config.yaml
num_hidden_layers: 26
hidden_size: 224
num_attention_heads: 5
num_key_value_heads: 5
head_dim: 64
intermediate_size: 576
vocab_size: 1024
hidden_act: "swiglu"
norm: "rmsnorm"
norm_place: "pre"
norm_eps: 1e-05
positions: "rope"
rope_theta: 372000.0
rope_fraction: 1.0
qk_norm: false
attn_scale: 0.0875
bias: "none"
tie_word_embeddings: "early"
parallel_block: false
extras: ["local attention windows", "gated attention", "value residuals", "a smear gate", "short convolutions", "learned residual scales", "capped logits"]
init: "normal"
init_std_qkv: 0.0358
init_std_o: 0.03
init_std_up: 0.0358
init_std_down: 0.0
optimizer: "muon_variant"
learning_rate: 0.00991
lr_mult_qkv: 0.4
lr_mult_down: 2.0
beta1: 0.95
lr_head: 0.0241
max_grad_norm: 1.0
warmup_steps: 200
schedule: "wsd"
decay_fraction: 0.735
decay_shape: "linear"
final_lr_fraction: 0.0
batch_tokens: 131072
max_seq_len: 256
doc_mask: true
train_tokens: 1029000000
max_steps: 7851
dataset: "wikipedia_en"
Each number is 128 + 24 x the weight over the matrix's rms, rounded and kept within 0 to 255. Layers, rows and columns count from 0.

# layer 15 attention value, 320x224, rms 0.0714, rows 172-227, columns 168-223
[[109 142 107 114 100 149 122 162  85 111 124  84 100 101 121 139 160 123 107 117 136 128 167 156 112 149 183 161 135 137 118 143 142 133  74  85 112 152 120 133 190 140 168 136 133 104 125 142 150 128 133 147 111 109 105 141]
 [172 148 115 110 115 121  83 145 135 112  79 116 117 151 160  99 161 136 109 117 133  94 146  82 137 122 137 142 147 163 129 118 113  90 125 138  97 107  95 108  77 140 104 112 114 146 119 147 126 175  79 159 104  88 100 140]
 [132 122 109  99 118  95 105  96 137 150 123 127 148 115  98 108 120 165 180 133 166  88 163 117 124 138  85 125 128 143 119 143 112 101 126 126  91 128 149 105  69 148  72  86 142 180 111 134  96 116 115 162 142 110 143 108]
 [102 133 174 116  87 111 106 130 121 121 163 103 132 133 122 127 111 125 119 137 134 100 155 148 112  96 106 151 139 140 113 133  80 113 131 102 102 115 129 128 131 113 149 151 138 133  69  99 119 107 157 113 144 119  87 128]
 [144  82 113 109 139 144 105  95 101 110  99 115 181 142 155 126  87 121 106  96 173 133 124 148 177 117  67  81 181 150 113 111 133  79 172 116 111 104 109  88 127 138 123 144 171 109 148 117 121 109 135 116 118 125 120 101]
 [121 177 124 115 165 140 110 161 160  95 132 158 144 150 147 126 132 154 134 146 136 167 135 106 151 150 155  97 138 203 108 134 101 150 133 110  73 123 108 155 147  96 173 119 126 133 144 128 120 102 180 147 150 117 145 171]
 [166 122 160 139 138 111  99 137 113 130 132 173 126  97 125 100 162 131 130 130 113 140 100 122 112 130 135 131 146 138 124 139 113 109 142 128 143 136  81  99 110 128 116 120 105 116 182 138 153 148 112 133 117 118 129 154]
 [ 99 150  98 139 121 111 133 120 127 133 136  88 106 137 182 105 138 108 103 149 143 136 141 136 192 147 113 104 177 115 138 180 140 145 158 128 130 133 125 142 148 159 138 101 105 161 112 141  64  97 154 131 178 140 135 145]
 [172 135 116 154 113 126 154 103 138 155 123 154 124 194 118 125 109 118 131 130 158  77 151 167 151  80 167  86 132 132 119 111 120 134 113 126 129 109 110 104 116 167 101 119 167  93 161 146 124 107 121 146 121 153 114  94]
 [121 154 172 122 105  96 113 115 161 142 126 148 145 119 156 122 116  85 127 128 132 126 166 172 122 129 143 122 154 145 143 117 116 118 208  98 128 128 137 107 124  94 116 128 152 111  75 147 133  76 136 126 122 111  95 173]
 [150 123 131 111 134 121 122 117 116 124 142 139 187 111 149 120 140 109 140 115 108 127 186 111 115 111 101 137 122 162 131 113 128  99 153 107 136 148 139 138 106 113 131 123 143 124 139 172 152 159  95 153 156 156 116 123]
 [141 109 131 144 135 135  91 155  91 129 152 136 133 104 131  90  93 103 117 106 136 110  81 108 132 146 132 127 121 107 127 156 187 129 128 170 137 140 151 151 141 147 178  99  86 142 147  99 159 111 135 139 146 143 129  95]
 [154 135 116 129 119 169 134 120 117 123 136 160 136 125 129 122 139 108 127  84 135 121 131 185 142 141 124 145 140 118 147 153 103 142 142 137  87 124 113 118 120 113 101 140 138 101 149 139 139 159  90 132  94 118 116 137]
 [130 130 108 134  63 140  96 139 128 131 165 145 127 107 112 108 166 136 140 131 124 108 105 147 117 118 143 166 118 129  99 136 137 151 128 156 141 157 164 128 110  92 119 126 146 157 135 123 139 101 157  99 138 155 139 150]
 [116 140 142 130 135 125 122 124 125 123 166 109 139 162 127 100 142 112 113 122 111 100 123 120 101 138  99 102  61 144  96 114  96 130 127 110 162  82 145 130 118 118 137 102  73 104  86 138 145 112 125 155  96 133 167 110]
 [114 117 114 105 171 154 108 104 125 153 142 108 162 128 147 133 139 166 134 111 105 159 128  93 124  95 125 111 110 114 125 125 139 146  99 157 115 139 112 144 171 126 127 112 136 163 150 117 103 132 126 130 149 150 136 119]
 [139 107 129 129 125 110 110  93 150 152 129 130 158 151 145 160 155 136 137 123 158 113  89  92 131 126 141 125 103 159 121 117 135 154 131 127 169 171 122 103 106 103 110 144 106 146 140 125 113 126  79 136 116 121 100 102]
 [145 110 160  92 123 125 100 148 116 153 115 117 129 130  75 160 100  96 143 150 154  66  98 121 141 149 151  97 166 100 129  80 113 152 162 149 129 122 154 116 108 163 135 100 142 130 109 107 119 116 129 117 105  84 146 155]
 [105 155 143 131 149 136 137 112 125 140 159 128 124 157 114 171 125 161 139 114  88 123 140 155 102 133 149  92 123 124 168  92 136 127 161 129 101 165 105 105 129 143 153 163 102 148 127 129 160 138 138 121 107 116 162  73]
 [ 65 199 148 179 114 146 139 131 125 110 135 106 127 100 105 107 114 117 132 115 131  82 139  94 136 102  64 127 149 105 138 143 160 138 158 107 130  65 132 133 119 121 140 119 143 115 160 161 142 113 140 138 132  75 117 153]
 [148 126 122 122 100  84 100 115 116 137 116 151 148 109 121 135 140 129 108 155 100  77 157 141 149 144 129 125  77 150 102  94 152 131 122  96  88 107 100 106 118  99 112 139 107 144 133 141  88  84 131 135 133 120 162 102]
 [ 73 173  94 123 122  92  90 148 127 124 162 153 151 112 172 132 110 142 130 128 126 132 126 123 140 114 143 123 124 110 127  81 163 145 106 123  94 158 128 148 123 128 132 189 147 118 133 110 126 107 149 137 133 129 114 169]
 [ 85  93 168 137  96 108  92 105 109 140 114  98 159 131 124 113 136 139 138 141 131 112 132 111 161 108 115 124 123 116 157 135 125 125 104 110 115 128 148 133 145 135 114 173 118 165  95 122 151 145 132  53 154 155 147 124]
 [ 96  98 137 102  91  63 138 146 125 148 154 126  88 112 161 128 146 105  88 100 130 118 126 104 166 114 139 126 114  94 172 139  89 119 110 102 126 139 107  79 138 135 167  74 168 144 142 116 139 122 122 129  71 155 158 115]
 [130 138 132 147  99 128 109 173 131 110 149 148 146  98 145 127 172 140 124  84 169 101 147 131 165  90 107 135 119 186 187 112 158 110 107 115 117  97 110  92 155 114 162 103 135  97 183 169 153 105 148 127 159  93 131 109]
 [127 103 155 119 112 124 180 131 133 141 135 129 146  99 142 119 103 171 127 128 125 131 157 118 138 124 140 112 125 150 119 117 132 104 124 135 130  83 125 155  84 121 134 129  98 132 152 127 123 134 125 115 137 130  76 109]
 [118  76 119 137 123 131 147  99 124 105 111  97 119  88 179 137 144 114 106 100 147  83 110 132 119 127 157  82 103  88 115 123 125 164 148 141 127 140 114 131 107 101 139 132 126 154 115 189  85 140 124 127 159 135 143 106]
 [159 148 156 133  95 132 159 145  98 138 144  95 143 196 120 128 133 111 165  99  86 148 127 121 130 149 121 123 126 141 144 122  93 152 150 133 141 127 129 166 124 131 159 118 137 112 106 132 103 102  87  83 145 140 161 135]
 [127 133 123 104  94 143 145 102 114  92 116 122  90 141 137  85 145 132 155 139  86 150 115 134 129 131 158 151 121 117 130 179 117 139  85 165 124 143 122 103 180 136 139 141 147 100  95 115 120 134  67 151 131 127 106 121]
 [127 114 139 149 178 123  78 129 144 148 123 124 173 120 123 130 120 145 134 128 159 160  63 137 128 120 169 164 118 123 133 137 150 137 164 101 153 120 105 101 134 186 126 109  92 144  97 137 171 152 137 114 132 132 162 108]
 [ 91 121  95  85 127  93 145 110 136 116 125  98 135 129 127  97 122 131 140 153 137 122 130 144 134 144 128  94 126 148  73 110 145 140 104  76 172 125 118 121 138 132 146 128 126 139 148 195 136 147 132 151 104 185 103 132]
 [ 90 104 138 138 143 160 119 125  99 141 143 124 120 115 157 160 124  93 136 170 140 146 110 136 136 116 156 107 124 111 161 125 148 127 167 118  90 166 184 150 112 132  72  82 107 118 117 100 101 132 131 103 107 134 117  88]
 [173 154 115 129 157 117 120  90 121 113  85 158 111  65 144 121 125 138 123 170 104 189 151 123  72 131 152 153 135 117 145 100 135 103  85 117 127 118 133 123 124 173 113 129 161  95 145 141  69 128 125 118 189  76 192 151]
 [110 143 125 164 111 133 108 171  96 124 140 154 109 122 142 152  82 138  88 101 116 153 161 144 142 183 130 152  76 149 115  96 151  86 164 107 144 132 146 126 124 142 138 120  88  64 142 173 113 116  85 167 120 153 144 134]
 [118 164  94 130  76 110 123 178 114 126 165 158 147 107 130 108 156  72 135 121 116 146 113 131 120 136 142 142 159  82 107 120 137 107 123 113 109  98 117 146 129 124 106  91  76 132 128 141 153 144 130 174 116 116 156 133]
 [135 126 141 121 129 131 145 134 126  98 159 129 100 141 134 124 139 131 121 103 178 113 111 111 100 153 155 138  96 123 117  79  97 124 139  98 166 146 108 130 147 103 149 167 134 140 181 103 128 113 137 138 122 114 113 113]
 [101 115 130 128 128 147  94 119 173 128 126 128 157 115 125 127 113 149  94 108 142 119  55 149 125 161 101 167 159 147 135 149 146 127 172 129 109 108 144 148 204 127 127  90 130 129  70 106 148 115 129 144 158 123 176 119]
 [131 124 161 127 113 182  99 125 156 119 174 124 130 102 120 144 102 130 122 115 172 108 127 107 103 176 135 129 123 126 139 118 123 135 123 113 133 129 119 147 121 152  99 166 142 122 158 137  89 163 130 131 130 113 163 105]
 [132 124 123 129 138 104 132 124 167 146 121 127 101  90 130  96 161  79 163  77 169  60 135 139 126 114 119  64 160 142 165 131 120 119 139 140 159  86 133 151  84 128 132  88 145 125 124 156 137 125  89 152 117 159 172 134]
 [133 119 118 129 122 175 109 150 144  80  87  98 120 120 103 173 114 126 116 147  93 134 152 136 163 145 124 128 144 131 111 141 119 133 152 116 153 125 123 115 118  88 148 126 112 111 181 151 132 151 151 116 125 137 146 111]
 [ 77 183 153 113 107 130 108 132 126 174 121 158 139 110 141 115 115 108 112 115 126 149 152 128 125 133  93 128 156  89 143 156 110  92 121 125 133 140 139  84 141 126 100 153 122  84 135 103 134 140 130 133 103 103 141  94]
 [218 138 120 105 122 125 143  90 121 116  80 113 150 139 149 116 132 125 171  99 115 128 164 171 100 135  99 146 136 149 131 140 126  87  97 114 125 145 169  92 139 116 160 137 170 138 147 173 149 161 158 103 114 120 133 153]
 [114 146 165 106  84 107 159 117 130 113  90 147 107 129 128 105 124  91 102 178 101 114 132 125 124 137 110 111 157 119 116 140 145 162 140 128  95 128 140 135 109 126 142 134 124 130 115 149 125 104 127 109 154 158 157  79]
 [132 137 138  89 123 115 135 164 133 149 121 121  98 109 111 172 126  89 102 147 146  74  90 133 104 138 108 109 116 155 147 129 141 103 115 150 165 134 116 154 182 146 148 105 105  93 135  60 148 115 143 133 114 129 121  94]
 [144 159 130  98 118 138 146 111 139 146 128 153 149 126 163 124 157 157  88 165 143 135 124 103 156 120 151 107 146 120 149  89 126 122 145 156 191 165 126 146 143 100 107 102 152 142 139 163 101 144  82 105 136 122  96 177]
 [115 110 123 136 122 115 125 130 139  92  96 115 140 135 157 144 113 114 129 127 126 121 190 108 166 111 133 120 128 180 117 136 170 147 145 114 141 104 125 127 144 123 136 161 138 138 118 121 145 133 157  82 113 130 155 120]
 [145 114 138 143 155 125 111 124 121  87 126 133 142 102  86 135 134 148 142 110 166 159 134 113 120  94 110 144 143 108 125 206 130 159 127 104 124 111  99  95 101 183 125 100 114 125 148 136 127 136 123 126 153 158 121 126]
 [129 123 116 137 151 145 159  95 110 149 131 166 125 162 107 159 176 181 134 109 120 143 116 123 146  87 160 129 160 171 129 126  82 140 140 130 152 131 140 131  79 133 118 147 143 135 149 114 165 123  98 127 110 162 135 120]
 [145 166 139 110  76 153 101 126 123 126 124 148  99 144 139  88 138 121 135 138 102 146 122 191  98 108 133 123 145 125 155  94  90 121 108 105 110 148  97 140 175 116 156 156 142 116 131 150 147 181 118 128 124 158 124 103]
 [130 108  97 111 166 140 146 136 131 131 137 128 176 152 126 133 124 117 145 167 109 146 113 105 142 138 138 107  90  99 115 101 141 131 149 102 124  97  98 144 125 134  72 174 130 140 140 154 125 134 134 126 122 116 128  97]
 [162 129 107 123 165 154 123 100 131 142 124 139 173 155 143 144 117 121  95 119  97 154 135 120 176 139 107  96 118 143  85 115  76 164 112  97 146 105 165 108 132 145 136 140 136 129 130 124 126  98  84 146 143 117 100 135]
 [153 120 159 145 137 135 134 101 145 143 125 140 114  99  91 130 109  74 129 101 157 138 171 117 110 179 150 132 148 156 122 159 127 125  98 142 149 123 149 139 147 175 155 172 129 178 105 113 126 108 144 131 121 107 143  94]
 [150 136 125 131 114 119 143 150 137 151 160 141 140 127 134 141 114 120 139 103 143 110 135 137 153 101 127 139 112 146 201 129 140 123 159 149  95 114 130  82 105 130 146 174 156 154  73 164 140 136 150 159 157 119 120 105]
 [162 114  94 118 120 134  96 112 141 126 160 143 137 130 104 158 138 168 156 114 152 141 168 132 118  88 142 150 112 107 101 124 131 137 153 151 106 136 148 113 169 147 143 128  82 151 135 168 112 154 146 138  92 132 105 181]
 [ 99 135 164 160  85 116 102  84 134 151 147 116 134 147 155 118 154 134 112 145 146 140 177 109  83  96 120  82  65 132 137 113 105  59 117 127 133 119 106 127 151 125 139 155 156 115 158 116 114 103 152 149  91 126 157 137]
 [136 136 129 169 124 118  96 155 149 129 139 152 128 125 116 134 124 154  82 168 122 133 113 128 121 146  86 154 175 126 136 137  87 158 170 100 108 130 146 112 113 104 155 111 138 112 113 170 109 137 100  92 113 142 134 140]]